Weights of a small transformer language model.
Size: width 128, 2 heads of 64, MLP 256 GeGLU, vocabulary 1024, 2.26M parameters.
Architecture: RMSNorm before each block, no biases in attention or MLP, tied embeddings.
Each number is 500 + 25 x the weight over its row's rms, rounded and kept within 0 to 999. Layers, rows and columns count from 0. Numbers have three digits each. The size before them is the row's rms in percent of the matrix's.

# gate: layer 2 MLP gate, 256x128, rms 0.0767, rows 152-186, columns 0-127
# up: layer 2 MLP up, 256x128, rms 0.0775, rows 152-186, columns 0-127
# down: layer 2 MLP down (transposed), 256x128, rms 0.0769, rows 152-186, columns 0-127
gate152 103:488475531555469495511456489455532517521479490466517462515509453514480498466497541496482525512541527524510465536493502532527501452551522528460481491483487485525490496564471472501504533485513516516534481479489468504457484523506519509503500485498480510531511549487542492495531501448528470500515486529510505557495514492500478487516516525486499505519511465527495507502493551507526493454523
up152 109:519497496482533516479529478528544486562457495516525497475467471484501512520501540475521471485493522517489540480544479513541522511507547522491466489532506482497497520511499491469484544533546500478528459528470452523528519534494521531449498478462498508508476509513488493546510468508513502474475525536483487519449498485483514519502482470496445484482495486545497540508507483499480500504540
down152 106:516514461481539529476562527526534481496509515529509542517469515470521493507502478488533476506449483458494486456551491492479497539498539492511530475489512496469535498465496524514538450534505464507513491526505504476512516486494508495467482508484530525469503486497485496562469461512489512491474484474484471492522469514540518495510499512462475457454513537524508516478475455462490511506483
gate153 098:500518448511529505525519489461519493522542440438499488506497499459493511485520480514525517474496504496549532499506512479504505511542477480476505494517505464491488518487511469520497494491495527517496517483488507505448495488537546502529500513502485445541489487489502490474537497489527496510511470472549508504503504514495457484501533446548520459523495544469497469525522500444428491512505
up153 091:543480527497524476508544485468529514531513495474525492540506479485512493513480510496511472504465539467547523514498513501521497513501485499519486508491496493496516483512485455498470488480507508454520494449459494533501543513502544494485480529484462462460501488503524461495540476518477496452534449522523544499516490478453513506469484490522522457499581531486503492551475521507494518519505
down153 096:551483536482475469509474481534517493529489546566476480506507476497517503491496498450505467510523489482480482490495452506500507504514524477517540507535523503515524508489479507488470532472536471521527514482487515544541460485499496538490491488464538506475496469525480518503465501493503440485531526522444498506559470471500517533497481527487455477479520486498519522520472521505545488530490
gate154 087:465489459479570512484487493478500482541538482502524464510508496493491474472507467497508521524478532533514494525521542450478509521530488491470490515491477475515460546518496543481474478456524516507483519509511514484484487573506544496446477493487470499501440486478522501519504493459495499531539476527539530496497518505481514460491480510532481506507497494519516530534524495486506548482484
up154 093:499519468484514466476500515487533472534513522467522516511479483464462502493528420487484541504478548503499479523494516499482477551478512508511532486508496460494468484487490482475463468437488499552492478507493537463493465546524495493454535499500488513464490515491498495546503510510527541518483482523493548474523490514504516451511469517480485499480537489533494478488505515549512509494478
down154 099:551493510478419488506505532506512519448491540487492551489512470477472521529539488512481522462524496474527500476480448524514480535469505512503523487489540491483509463464477446499511504484464485552523492483486527457494485467523449503540514480522500530508548524514495492514514502514492495473491507480485483493541486495519509483486488500478497504474521490517453471506465504536526473472486
gate155 098:459499535528481488473479502573502504499507459488496496549512493467491499519499503522487533526482467499524500520547528433510502494503486524491485469442511500501495524508471487523526549525460556498509514500511502494494522489481545487482504505539526499479506505500483505530515525512552510567486488516515473514546494489490505513519497530482461504509525523480472489468541560524467517508481
up155 119:496547467486530497541509497500499482528525555521516470479495477546489541514500486502504488472521530524452506478481451498502505473479491437482536512528515466527472527506469531498493501507538462508523544510532498513506534491509478540503536506475486458536501503460540493488438458522500469486531483494464523508455499523527457521520517498518512469509495500481482472506490464494506513503498
down155 106:483534497501524498511490522543494511505499543489533506512499465506536504542498507510491491477452499504489489505534514474536451494504476482475546525515530469534496525531503510501551532503481520536510519540493469493512548504503510516490548478506477440491518471488511481532466477522532480522504467518524512534526496509476514484548540528502469453520534489482444465498546531512478483521495
gate156 103:501515518531476490541535489502500461498481487528483512522516493512502493538535502514513492509510465492462520514477511467466507478528526470493501513468507493471482517451506478538510488506511518496500504455571506449502525535490505537489498520521505499506569443518469495481527515503449489532498509482466474490520498501546466522534509474536524490526492497490511539500517473543501446489552
up156 101:518484503487505493515527551478477458498482521546514493482465520500512486487484510525557464540531535527504494475505475494482470486526477469482458473502495497455521500524513537525516494486508510521529486512520537496491461497513523497518496500498509448479481534506495525459460463528524457496493538491431505488477500510470474480469504504547499537453457521494485549529496480496524519487529
down156 102:488517485500488549484480484479473511506531421531499507446514495513502501483501498488486492484498475506479493508480527480495516509477508516504474517482468488526509507472516477532458487507470477494501484504528527467456495470515530474476535489495493547517469506477540463494451501471493532515504478487497508493506462450545506540560492503460453476531552456469485476490507515464500465533510
gate157 093:500493531494473463522517514507555488525508543493512449525546509503515461515499493474459526481514519492519554538470529539516556494491497474517531496491500492473545489503472513491466520494431496468551469478482470514521499496504483498495491481520477519500530509519490450504472455522464540473480498475488511500530481484476540492505550499491486474491482524549505507506505477523497497509538
up157 104:524462515466477494490498489428527567495504490496502513522485552491522515492487512516528525491547491526583486487501513527496483524529490517469507522531483530459515478532499557514472507459505480519496499463519537511467449515493492506518478481504483516503485477463511495484539461500526468499479465500505517509519521504505511454523531506502530493452549504488531536498515509513512491503488
down157 097:508535476551488496500519505543467448515508527518483495476494467518471470490510504462490497523449519475447492484506482503528497479477508504491509500452517468526466524469500445511505509563499511489510502547482467487514557474514515485486536505485511489484511531544497492528456534522481515500529511503488477458470479511470479546476493489501483519532465503505485452513463520457486497485516
gate158 109:510468520522488490461473541526480530477538542490487507511545522460528537470465526515475516525498530530494482516558530487517523504516453519491515512486490506509502464532502504467462497451530533459503517454494484499477497469469502464499501460515526514463481496467493450517487534488489504500504493534544492501482516505505489495486500510512500547524570506517523535458474521479502488493522
up158 095:492495514527529524500442477464509485531491453533511555490536516571512497515475524469489475525477547492503555507512465506567507506492491503457514510502531515472458495504515545519518501513477535504472508516523502495513539516504500510544550521510481504501485484494498506483508503526473506498507509456542508501510509495492482485489489504515501501530468433476492460518512461518520464510455
down158 105:529479486532493497500458537528494507512530548474531504490518477497476498494478518527481516517477543497563472509527499497488532490515439515524532494487527537514511469478516514467512501495542519466547471517527519535521491512461512489519529463525537523524497449460494459490511498489484522509518513520532482509475483556505487529489460472485523518523491486467509550460473500513496466505518
gate159 099:479493472505498508511498532491488454466447506535510528502518477538500500482483557508549478498473547494541505485500496538545451512529516513481471474505477488511503486479516553497488512479504481549542488519534501512498484513499495491473481458494492489487506466481497436457496506509517464495466499494503467535480503493518534469485520477448530484478525522525503517462527497509541467478458
up159 133:491492524539506556474492474531513498530535504505477482523494464510514543503469495506458528493489472470474502490510506482462549473458483500457503476534511511514469540496502471477484491535546512472453486510494510471511547474476517474510544499474523535538513536475519506526545479511481507536533508529468527496474500478486475509510495506508453465520530450471480522507483492496481525476530
down159 111:451465524535501539476511524539510479480501498487494517539496463523478526533478554499488503523480520460546534481525498501521484504500464518472482437516496497510486506499528472478513527526527463512472499526509517502484515520464496470491542480489514452510525499444538464473534469510499479523504503492505509489449504480521496515494507488466488481512548459510471524490524469488519477440490
gate160 093:495491514476466504501529543505491493501541514474536487530506494466512468483479513508504500486490497474560552496466490499515446490524515480493498495460446512493476493526506470514483498495482517496501499554503531532482492517518490471489520459489516468520528476480451505450501511484475491520533478464479498562463562471497505473559551476479506484525514513486501530473529490506527488516486
up160 099:490517469455478520489508528529523498515535503541499527507508495566470496510499523501506533514498454487508500496498475486487497447471464511493461486500472513489533488437476495471490523528493482494497511525497470504547480507477494502478474550550545512528541513499518461522495534483489508455508519532496542509469481516498536504496490489483512508561509506565462489498521488482487543466504
down160 092:491515503452485497533535528447550472498477493501515498539517466551532504520504551504452489508497497516496487475532532502498493466511477521519527502498476458493522487543487529471475502533497499533486453473501485544464530480504524543528497483496517498520468500471521442540508501516490529480454512499480495516464475501529516494526490467530513558475489509533504506494511505520492548479479
gate161 098:512485468520512497496458496489464570530486496499461498524533510504513498549497495524492504466514472520472493496533514491489486485478501429460477497488551519530494489516488505568469476519459531497508474435483495505499521492523498526486541463490546523495488490501458505487494498451500515488564521508455493481510498535502482507534508491508492504481543526516512519482489486509503491496551
up161 090:527488452522517490501476467486500505501480498501517518473512508509497482490484490472520487481499470536492505522511535484484428477466528462475491459510592562506514486489483506517459500476473459495521447480484479488519488473537510532506538456490569482489515488482497524503499490511505513489476492536454511484491513507460490499510514509503522469494534539491494512475499476495466485452482
down161 095:520480524463488454510531526539529466504525510505528508526496523513509491453481512479506553545505531489512498517447493498518498528540483540507518523510460491492515537506547493482519528479503466517511529556523513480495492536486486489500477510496471492463533489509546475511486478499511471482486500520527499536504527494486576488444489489510501512519473508525505448507497539496540512533465
gate162 093:497517484541502450519510476494510523516526480477541507516513502520470560497478512472474516492531507483511472501509497502492471512478506504512537502490507515508505522470500510519501490510492514536475505441465505457525463509506549538534537508515452493497504522445460501504455508463489515492472492528491510476503521515492553507503538487532480514458454438540489461487501531466533481506461
up162 095:505476464529481460500491505471505408486492482501489478491491535487495534482498524502523542505489503484487490443500543497490546517461467509494481489489493498506504496508538487487484510472462522518492514554534477528504490530492510471491458508520547537496498491478489478503540494504528502469526504501543487500462488512481514509438461476496478527483506511532493472489449509468499544445496
down162 098:484529538468486507508491491542466561477515521480495520509520504505493469513515485474443462491498527507524496511511458474499478499511527483522446522517507506492507528493456523474509501532544454488502503474465511479506504464471533547499518480496464475512485504503546497493453504502473492530465493505469515499517527498547503479539524525521532479537487510470496532483521494525502470581507
gate163 096:536496464535532513513478518523530502509480524509485521486533506510516573495496537506497504492512464533510489502540528510498492511540500495526461519477529543495462513496500527493570476487528493502494539489528557473504505519538533464513491540543507547540501492453487507537523526482496503522467480491501495536527440515488469488558496483494500499490486493494522488505507494484547514480497
up163 093:468482527491496517498505508470476489482481519485510540519477463457491484513523454521483527539489516536529466501458506486514486480465491531519537531487489455474492515515483509522490501528475513517495501534502504538499517470482488527534518468473506452517502531501545464528475484508504471526530479536527557500467502484497506491483493510501557527511502496527438529472509513567471474504464
down163 099:491466480508522503529503546491501516526488515519503491497494474498492526525520536501473523546526482543543488495511507506503475478536480498510479489502537506482482540497470523499534500495533521507519469542562530438473519502505537501522539490556506514531486484457542499535520489508479494513464512520515519532497450536496459475532456461502544499501482479492490534458481497511518497478466
gate164 109:441535511559511532455468511506540525495493488503523478509487463479498491495546503545505527508496488532467485497527526556448494493478519504514465537470505504501509475509521501460488508534570518524494501498491507531471489477507502486451512485498501519505504502475526513491474466493505454513528477521526470498532480504513478457465494484528493504485511491507527471504495516441461498558510
up164 096:516525511450485508515496523541505534481531486468496507511510505546508510496488467467455465516505479489531507502518461481514502551530513481513510500530517436516479534477497498547502468514455535480504513488543536466515492490474498518477532486463489484519488513473469479521515501504524525493460583488518511495475513482483513511488513546539500481490521514481530470536484447523535510506498
down164 101:557495493463452502517484524490489510494460523534528568522485536514523472496488508508487520530519527450521478479491507497518443511516494440496517495451480481493535536511535513500517508493495496501492482508515450463489532523480545506543511493543461509475489498495467535512478505541489524512497519490506485517504502518492534511496542466467535491492507480488474500472546509513494527460460
gate165 114:504507513516506545479516504498465478472458474493479481461559488536518510488546496502465474501507470483484497506482533499549480471515497474531462442503468495532470474527481547483485507460487540494495525499489517445512525510498527507501492467510481508486468529517490534530509518565454532544487510474506544471462484519494476474480494522489484486487502530514540505504527472487508486487523
up165 104:535468474500469532529525501519482506517536484523541486486511486476495477480505512536485509523506435489484478507443510517515526503518494529472459488465477479542493463489490507480445486537504522480480480511506497497463495511450456459509491506548545496478492515540502508485481519547495487484533504477502521481518469491524503528521500530543500473487488499447497477492474488535461506450468
down165 106:495493464509484485477437491476549520497509476510478476537481487531454490510548533488499548506503547480485470504560482472499477534491516520501543472553511542492487523494474485484500507471474477485492480526481500494522527473567517508501534509462509490503510528547456487470524476498472487489494497510475468516468478511487492473494474473489501504556534480510507493512490483505488545465503
gate166 090:503498498517524510501547448484492495527515493540528527491513474524468501476526492476545554533472492481513481522476503467540517519493467506474475502510496531537522512498541519501506478496523537464564528496534521497544527526514490516513520517500478526481496513498528445503509523480501501494500499523489513489432537471495558510486523522507463488489450502501452506457481504455472498501505
up166 095:511522501452505482488533518488538479489465501528505487472509481502518529508499521511502529524500548496524478520512493520467490488428497487533523525502504493496508469492574523491515493438474533460458470503492507503515545541519537486496522504515525521513501514531500530470512500449537496461487508428480501522482514476484498468507521463477502491505502507512471522459487446525513475500487
down166 093:490492526544464506501488495523488506494553515487509506535495523499478476484513489506481519466503449523470538496465497517509521509562511501494451463505502474513500505516437451515508512555505465533531494505482497474475482472472478527517501511491502491499489498461495483517510519540474474529515456572521463498521497503510476531498484563538519521488520474495514484527507530475496548515524
gate167 100:516497496517523479512460498521523519495492498551512492512469457474518500499503513495495481453487529511472393484498498517490461498507498442503509507516507477474506531486547522520515500469505438519512461466512487515483492457525535483501502553497460515496516472535472488476561520506492501501481492509481496512527463506483517527494497486478503481493487496582472520501492479475491510502508
up167 108:506471506515483480536521512456486490532538499484503503538516508503492520489523525502516513525471455544466501484486508542465505516503540521508540484488512485556515525499513549465540524457530485474491503506528539504482489460533483479478437511462526512452520485499486514558451495471455520514497496518499477496485482473526513525477502511500518502488505510492547455487526453477509515503485
down167 106:464469495531480503528473512485467524516483495437516493448511472465507502518492516516528518509530498486500526485556517513479485491478477550531509510511555551460545456522485451505520503491507486490500505504497476457511509533499485512525525505518504519472525527488492498464488533498466520455506509493457513482494484498506485485504476469535529529430538511526498507543505488493495538469528
gate168 111:497531475504499508506507505499537509452484497497515464517556454499523488475468484500494467460504482463498494464525492502529522480527487516536540526509541466495502491515537495500514483491490498492498502532454506511532471460533509500569520543463476507524493515515469523478534515517548488500461558480475537529516503466512497506494482505483441491483493475518520459481488458462531493504489
up168 103:511509530508460496489520486487502472439500551506539465514511456483508499486484484465502459449503490519528483507503436499508509499533480520482524526516525445510503520517510470468481500516487509521502510535458495494514492472517545515536506558490483506500482506516440528499523497540541473465460526464487520477531502537508476487472501510484489495506478496552499525457481481479492480528518
down168 106:505484509499514513500484517504477528557497482506458526480488535537465457498510510493509500506483557475493487505475496493488458488505490446497479468530481527474461501505469528501515523502491536523476511481523530545488523510458494513447481453485520495486501442485517474536448511485449520474519524522514441517475493499521498491503529474533524482465483527490468520546496525524470518495512
gate169 104:448486490527518508485516519488494522491503484498439512546496476541500519490484487485516493504530496534453492493475488482513504507520525481520438492534488493510469506472479488473457502514497486481507472512488477552495422451492553476491450522524484516504520465520493502523510492507492440489468507512493488527532529529507506512464497531523525473541483470484477479516513526472490464508547
up169 103:504479494484553482486525503480568459480488478517475546479501487549513503462495525512486485505534518498487504429498529538550493550487503538492531445506508495511517477501517490482506509519544506460501510471476472504549518475539504544461483517468527490522497489494484520459516515534493500480494513507508508494458519461517494525511520519536511520536509488487465514485488458507499517534519
down169 100:497503496508489512481501507547466547482488477478450479532536511492513486475515520540518455527507519512504506560498497490487531446519503518493489513478468482504516472483459506509529518470527466484525506508538497547497520521481539483472476472549487458454525509530501497509457458501490497522474493503504493486516501509487500461506467471489473454457519476499521467480541526538535476494538
gate170 112:505498514529494492523520501486503500429445504498522490541527497513485522444509526479469473470515474521504465511545460484516533447524553480494484488505501505495450513482489519489509483495526469490527532457485498482523510468498509468485472527501479563518517518532519492475526482485554467501572467478524478490516515469514470475493510471496478510466488509485537503501495490485519496491507
up170 106:458494545523513531510523536492513492459464511452496533489531451492508530498495537519488477457499511511493485510517523503511490451505526527504542496506514542494469504472570532548505484475512499507525487443484482477501465489518555516508475512494480562486513496496503522536489508479494555536527501504507502511491490502503487464492527522503484483541497534514514531489507457478527535534508
down170 102:458534452451496503461490476509423564476552487507481523510490505482519495470480517469489516518507487501505501508489494511510528513516513528471502516511516505476461489519508470492444512488511492477427499538507538495516492522560493506497503510485510492499490511510479473474459517533507497461487503528531497491515498527516451487512476494530491509488502478504530474486477542565494467535520
gate171 104:494522512490461512502539499506504518524482520445503520512519479515554485519505474543475456484472536468529488536509507494513493498463503496497488501510511514464508427545533541475515509498473504473501471512503460488536441515470518449486503444488505497467457499501496479491482529469467500514478541488494549539503514455497531490516487502498505497489498509493459493491497468535483532537489
up171 097:555482518527513507502525474476469517503492525473491472506516510487561501488535483519479470496488520451500494522503520488519527554472548503474505520479561509524498478539504508503511505515499491521572512518502468493536487504477494486512483460489505502515511508475513476533515495466542493514524498463488547509495505469556524535516519491474505512460486506473447540539493485549522522527495
down171 103:520478504495538454440445476513471517460516469524512496470521502472486507472532488509521531510507486505487540434482488455478492501530487502528516494552468515510486564479485484523524508464517503515494520502483522498476533499507502543480493523533486503521551485510515514510488521532561548498523467488461503481507524527525480498491519513516460481509506466493523515507494514489523458464513
gate172 098:502479507504524454485488467544517491503486535527482487478520531553508466456530487508511516532475538506493507501478508507502542491470503503534491452485514526485480551509517496467505518447525482511475477502518478466502505552513482478536505503481532505512496496522444533455483520472534537547507536493489486501509511509495458502516518475552483483462453504515547475510493483494466484500464
up172 096:528484523474497496495527456463480497488463552549516506491493499489511516484508526516503468498540511503530479531515514442536449509514549489492466525525539517534516527507495486492465528500495507493540498513496462510469486457442481522490479520491505508516490498501537468481495496517489506499515505499512519461476526513507570534541496504451534471524487502524482537499449518512495506545475
down172 098:512521531483465522543506513489552486495533475493503529489542490488478518521483469464478533503501461499497515513495487498466478469501474470472490555473473444520504455486463492499498489569503489518533518510503541529513512461506518512504490482512482525484496461518537479518506494522479474465510499484476500534537483502550512501504469522499505569501530503452472508487491496454547490494521
gate173 105:527525466532479481521548521510486492483480481469547462509490492530505472480462534515499559511471486497527507456516477545518484491507463536471452508525493500483486490509509513544488541533511501496425489487472508475472493551477544516490509505527491515504497523540493527492500484527501476489492518557514517474476450493523512514519514541489520503487507477533501477486480535474536508473502
up173 104:551517481515492517530511517505514503497453548524487511535539493487499512482451551496475514473492531530522465500524466479465476520525541505499495537499481490438524490495549467527476520515536474499508472510510475532510517478486468503502487519537480526515516495486500534501489519501475520471513533512490547497518492553521484503504512448500571525532475534513487529461508502485531489489498
down173 098:508507542474485479462458486484544529471495488460517463467503492565479486520518496469537531533461481482447538501464515479527524484479474495496485443521469486516480492486499531503510497504495527489526494496521517506475511513491505471508530496491503468522540534484527474513523485490487479566513486480496468482482524455456544528511498542470476492498500482528529472489488517550514505502483
gate174 097:567508468495465527501498516525488508523495537539508530528474510514533488447485482492523482509502510487487543505485563496499493497480495525488468442471466509463512500498513474560540504491470484468505501500492452532521500498507455504524519527548480493498515548468478536458510523526455494532492461539501506486505521490511531500495544498498506467505493509502484488459510488525487524496538
up174 096:538518475492478510520463488544458485496509548512502513535491494515503477481498479491553520504514556518510498459479549494481502489464482494465489485487460480470512529482480466542532511486466487458498486488488528494508508506544492512531489483528495517542535516448505560535501540524537490499478485527496517494501503501561495520529556471501473492511495481512487538457529484510481518500502
down174 097:480508483492531479483491525509538493458469476488479464475534477485474509524518474502486511489495501513520499502486497493514496505501486494494496532505520502503495519469496510469489474517532545498502464490488579452508550497522561508490474441452505524564495502478488526536488488459517475494488550480517519534465532501527454490512474493518480521535515481496546507528463495531483502503459
gate175 107:442485477520515493489507504546509461523480468491469513535497494523457456520488506499487440513544520507502470531493517485543477497521514472505489496505487486531507471515505512493474466516530516509510459489526496502459485484503532488467515500529432489527467491529523477485541477527512483508484480456472565512496515489465523471491478496526463469484501519485482490521504525456533478547477
up175 114:502498486509541527503536532516493490469499475520473534523481485539487494470500500507479462506508515508502478535501501457526470479464502465497480488474495516536489492481479509499462484515497488484567467531571494528458492494457503497480510521546471503488493489504488489497553436486524465478527489474459526540521530502495568478490506504498512470497489475482489487504512506468540491515451
down175 108:509504490467520465490484478510492476508490514523514504510487524505544540500516510489499509496458509501520478504504481511501449536451496533462508505526502522531493461484475503509483498439522481546478469456458517497513489528465467458496503523496491466480546520510501497551500577485474475459510521563491500517481503502499530468471515521482480496511506495459491503461541481520508459473480
gate176 099:506523484497507511553454524512509514484515471452511516492482545464510534510550488465449411537543493476511501515510475483535505486501511447511472514534490474484497481562519511534473490528448493521524488504522486526485498505489433510508519490516495516497484492513504510473497478514503489505505503484517536499476538476483526512491482497519462494485480519464494465524456485535513520502498
up176 098:488505466514490504538494541489504485496474445484546526521531495453475494503529474485483493540538512478520510498530476505506498494478538506472465526524498509501481510519515494522460479529436518454500493567565527528484487483496448502516515505482492481532481501548498456484514463534485540500503503492509520522513518486514530494468469510507469499497493514490461466493480513493464539476533
down176 103:497511534483513500463529471510501504479535532502485496449507513522531526517485551514530547461473520513478531490517514468472516511522488506510541478470488497466506517496450535520542493474525494510463518462438467477540472507479530514502451483492486513470508514461525499537492521470529460491522501486505465508534477508496463484497514513472517504469516450549512514492493475471508465521488
gate177 100:497485501564486497531491524501478535491445460515529494488504510487492488474497471539492493497479467482530504459520456509513526537494456514543460464452497519480484511516499509521546545488528527549482516503489479477485488484522456485507479517523520479530501494524467474488521515526521441481484475498523525484513483495479535492479526547518495510488513490547511475493522520485447514546486
up177 097:494518478481514495485473479506514490492558530494474506511519488496518520519496517475539547541501487510486534497499569479502482466506490487474465512526480452523539502452492479464466472513491511486517510526538516519535494529500482513505479495519552523482518480477545528533447503493531522509517523516418491509461488514469476505488477511497528512510545507485492518491487487528547501457491
down177 100:516524528503482525521518493502477512462526463499505493480498496512516492482485460490493443474473493509495499495538507514501518504492481518492548480466482473507476508527490506505544523494474496522506461488462459524457576488481555551473518518466526527493473514517464508484541466526479499487448486503575488509496501523505508477464473486503510505453499489483495518478461490465473470527522
gate178 103:490510496476542482484465526556535511508489519504518473500516514488507473472504462477504488511475522478510503494467494496527583502520503487501480518482454512473511482462496501515501484510505553534460455502492469478522509546478494483534513501531514526533533510508508468502543493475497525497516558487446483495454471457488548471545492485521507469528486500506476508470469497536526508501494
up178 093:506491526524521499463469506519495506468491508490482527533516498476497496532482502487507509551473552515535521554491516525529517502487517531500497475524563559488489484508492500480451485531489551487468482498533504459510488510474513540493475485529496511513555523493497542512491494488451538522498504462458464473487491485504501506543492498494545490492509512456507508468434530522513492475504
down178 098:496505490521442509550541505449462536507501506486479505499492510523505478517503550543533467502516443515479506490494503491465452482475465501512543497487499468516484507511495490495508540453519445494487533507498483505482502488516479479468462475455470490479455493526500529504475515502515481514468508509526494509535498530465461541451516519502473522459504529477499476524525457481474499521520
gate179 107:489498496506496529527506482494485554454503478496457483495506518523516516480505487476525454479489492549444435513486510450541485476538512531491507445502545473537505516487504510529495522493491525487506502480501474485503499525481508489508495517478475519456508500486473443496487493506502514499499505489537457479509535510565487503499469494439529457505472519445506493491523518492539501466502
up179 113:496495499493483511554539477499495534451547459516483489516482476496532509478528518540544500490549483511446460522493499480525475529502505528483510502493556495522506509505531554501486483499482487472494481501544497549489478474475501478519505500518485532455490552497508473519496492486505464487519523485492484444521575518504470478501456513501519482507496524454497482501470484509464503513510
down179 107:465493510495508483490488550514504476483489499497534517486513484482480488540535511513485524513536505472509560521502454550485493522473482493532504530463478502484486491509517509498507486525510466508499543502540496521492477480530485532484503469540500497516502494536488540487554478505472462484497531483483516506512475492438485482528521506539494547504522538552530535526479480522465507578495
gate180 103:464531459559488503539486557489521529450520479473490467537494519510476526480476531500487513511511520541519522518468527575513517463500486495487502503484477483456492529518470530520533510478510498493486508501530501522505484505507561500494473514523498495532463506521495511558488466476488513496519476479483530543517519520539501507517514497524497465487537510516547492526529518479504479473537
up180 093:492535472532459493516511522499518472498524500499514500491459510482473510505501484506517537486538492541501548514499525530523526508490489446472497532499480480465491555477494541533490549487494506511516510500504493533548529491507491466501485485502537528506459516560476463508524474492461538494454482474488522520490515515474506499494487458485476497519473532546537469550523469469480500530528
down180 103:538481523476527537494517437469507504503479506510483533497510463506469450508543481477485487487499481440458466491521464448501479502470537500487513486506538505566512480491501445502453499545488466502503500498463489464508487506503451486520489492494522509483544513478485510496483558521533481528499513523531462501483501498514507497487475522489516528546490511463478498507490506501493507518453
gate181 097:532488476482483485515474518529526458553485536509457511506528531508472522500498498504484487531506529505473508438513483472508523550491505516554482532510477494473492498487473501475501518500523538491480497564464514489489521493506519527462539522500491466550514511462502480463502477522499489496543488513520528476494502471549552548504541469505544497511498502444509521495513505524514510477506
up181 090:509537509509520495475503513508485510479507487491511491435486498450517447531499528452506489506487515482436491538476477481526494499504516508442510466464499476547532493487564507505535505559478512466495503474511489516514469544493469539484509496497501514521518503476512520503561504489456510460512540496528471508497516533512488522526498500503520528449494525496494499470499539474508481515533
down181 098:493512499521522511499520501561480527543520508482543480461452493492506492501499476512462536454458464476465483451525530503513472497476485522489513504511517476492509555509518545509453509478498485540477448491490465491483492495497503497527487513511490504485502509484476485477498489506476461555501521521503498497486511498466482485490471536516478512492538458523484446579484510526495485546494
gate182 099:520531510472495545494437483466476516474476520497521491529501540480527493477536531509515490490541459454506477498490535506475477529504541459522519506472429518508526519522501521511467510466478528491499518474509518515551471489551524496522496485485503475478510486474517476489526497506490533448532507475545517507495483510471508460481508488481517495471506517500511465541460512504454515529486
up182 096:523479486480478485490519498511491467510484500529491470484549520497443502445474530488437539505521504494556490495504467492463488514530535479556486500503506539524507506480508506511467480536518516514522514525505480484481490493493527485470529562502479498498455518522504481498490535542524496491467492466503508495521447487531511482518519489496528484507471562513451492532461521505473471473487
down182 100:512514480480507490467515485479528500460468545515471579504442526470546530500536468476528472478475512515510525486489509524484512476528496505482495523486479528475526517543516520508469487486475486475513541482474506531564495480536507487501497458495469471531498490448488482547530474487484525489528497516520487513494513497493522497475488467506504491487487489450542470465529491505513526531520
gate183 097:540486490447520498548491491511478530543474499480493495505450506492483506449519482480501516490507489505506481521508482457495554470515530502506464515488509513511456448475485489510491511507479493491528453533482498459481439480474482476529529493513496555512482496566523504482504463489516504454504487505438494496477554499502510452457491538500494485517497511463493497519505519508514515508519
up183 101:487482516489452492489493505521496517472507506495515535475461541508507494514480486493560465540501458542548517503485504549458493468519507444509483508483510490449515468502530512525480443529487479516506506481499523451504472468515534495485519519483523516485486519566453535498463519524521500453491532513497505499520450527510520498475549489460501528486483496520489504487501519510512518495497
down183 100:510492471513558480505519495481511483499521497536497453522529477473501481505515489518435494473503522475468488500475529482521447519489509531483519494504498492570505543538487512487517534481535521482480495504495465537451514517475490517505465488511497467492516504463510463531560513478478533545482481488543505469504549486475453522506455491525501484532527498497504509519506498515462472507492
gate184 108:475475502437528526480479491498483500458483514504503487514517535533533459509455498496522502486483487501524491510469511476484508480534482514458509475453494447520485467530512477469529498471436534503531515508529506463557537533473537501504481501518536485477498500523513495518502514448496491488493518464499519470483503503485509509474476490559530504514543507525522513504503487486455520463548
up184 103:497547510527482490493524494503497514517533503507491446492457471510503512504542505495479525481520485511475505491548478509499503500516522497516511467527474524512525528546482566510484530469524449515484487496447505539477501470523440521516481474449494515493499468473518532464510500517448534511508533526522465507514499500483449515491471508499472472542485496492487473504512556457483512522503
down184 100:502476484486504549492536544506524492494467517492525481463524530496515463518521483480493476526542514506526486513493500477526544503549500533507514474524496467479514479508494449482527515491447536494463507519526507480530554498493485515575467472497507519471505517498516539535486511499508478530480529521498489476491499456467484546494490485525541501476500483503513541485504480467459523500553
gate185 094:459512463460487483489494527528481524508482521522495537497454460450512488463508488505577498519501516455510504522465490492499482515515499480534518510454466478503525506495533527510494512525463516536485489551521511551492467473495453509455465463486489459526501513518502519521509495502521504505518512490522462502522519512510499471507513483468524488482518513512513498553476464518549466463519
up185 102:552479506523474493501478501510536516471463526436481555508472502491479481477494527481542471499499552495525494464455502481461508509538543461488485498477495516506551495485496518468466507525468500472494523541465521520477501508480501501504455489510454462495526476512507519539484488500486494494479468515496457500470495506526497483433512468509505553508500524485486491481490482461534481520499
down185 094:495493503543496503491486498538485508465458511496563499439490534487525488490510439528510539469506519508468528515491556448478501548473498487475495505496498470490560476539498506507523475487493458491514514503485532504497509501443515480493484495522502499549509535516497514463485526489491484520468491501511442480541519484501501512450499486517492513477522472518525463495442519506488514499479
gate186 102:459501491519489520492510551508511507467474490572534524511491475516485456476481490521531511518502491456478473476508508495468526511490512503503538493489495487527503503501545468493511497505519475484488434465508551499474473487542475482449503512475459523524511506522523509475493491510509524497512536518506538505502474526493473485476446452488507501564523534537483521524509484476466538513467
up186 095:530524477510489495499508516470526496489556525480481492509490476513508511524516513501498511522504510534495533517506488458533460478514480463508466520506463470476507520487474570495504503507465481486500558509472499536484554512477443493555484533531505486520486530488443524529472491469478473513479509458498461523510515478487499479515539498502564521481470489519502494485484466493513448500490
down186 097:484487516532477494472495558493497547473511518534544512467500484523507487511431512550541515475520519486492494493506481459481490487493523517508525518471518502512499527527506511497504494493467495490491466475462534505482503466522481508456466530507501502488516515552536478502469466502523522543526543496535548505508500541497512506482494454473498469522508509561463525541511510450495505524502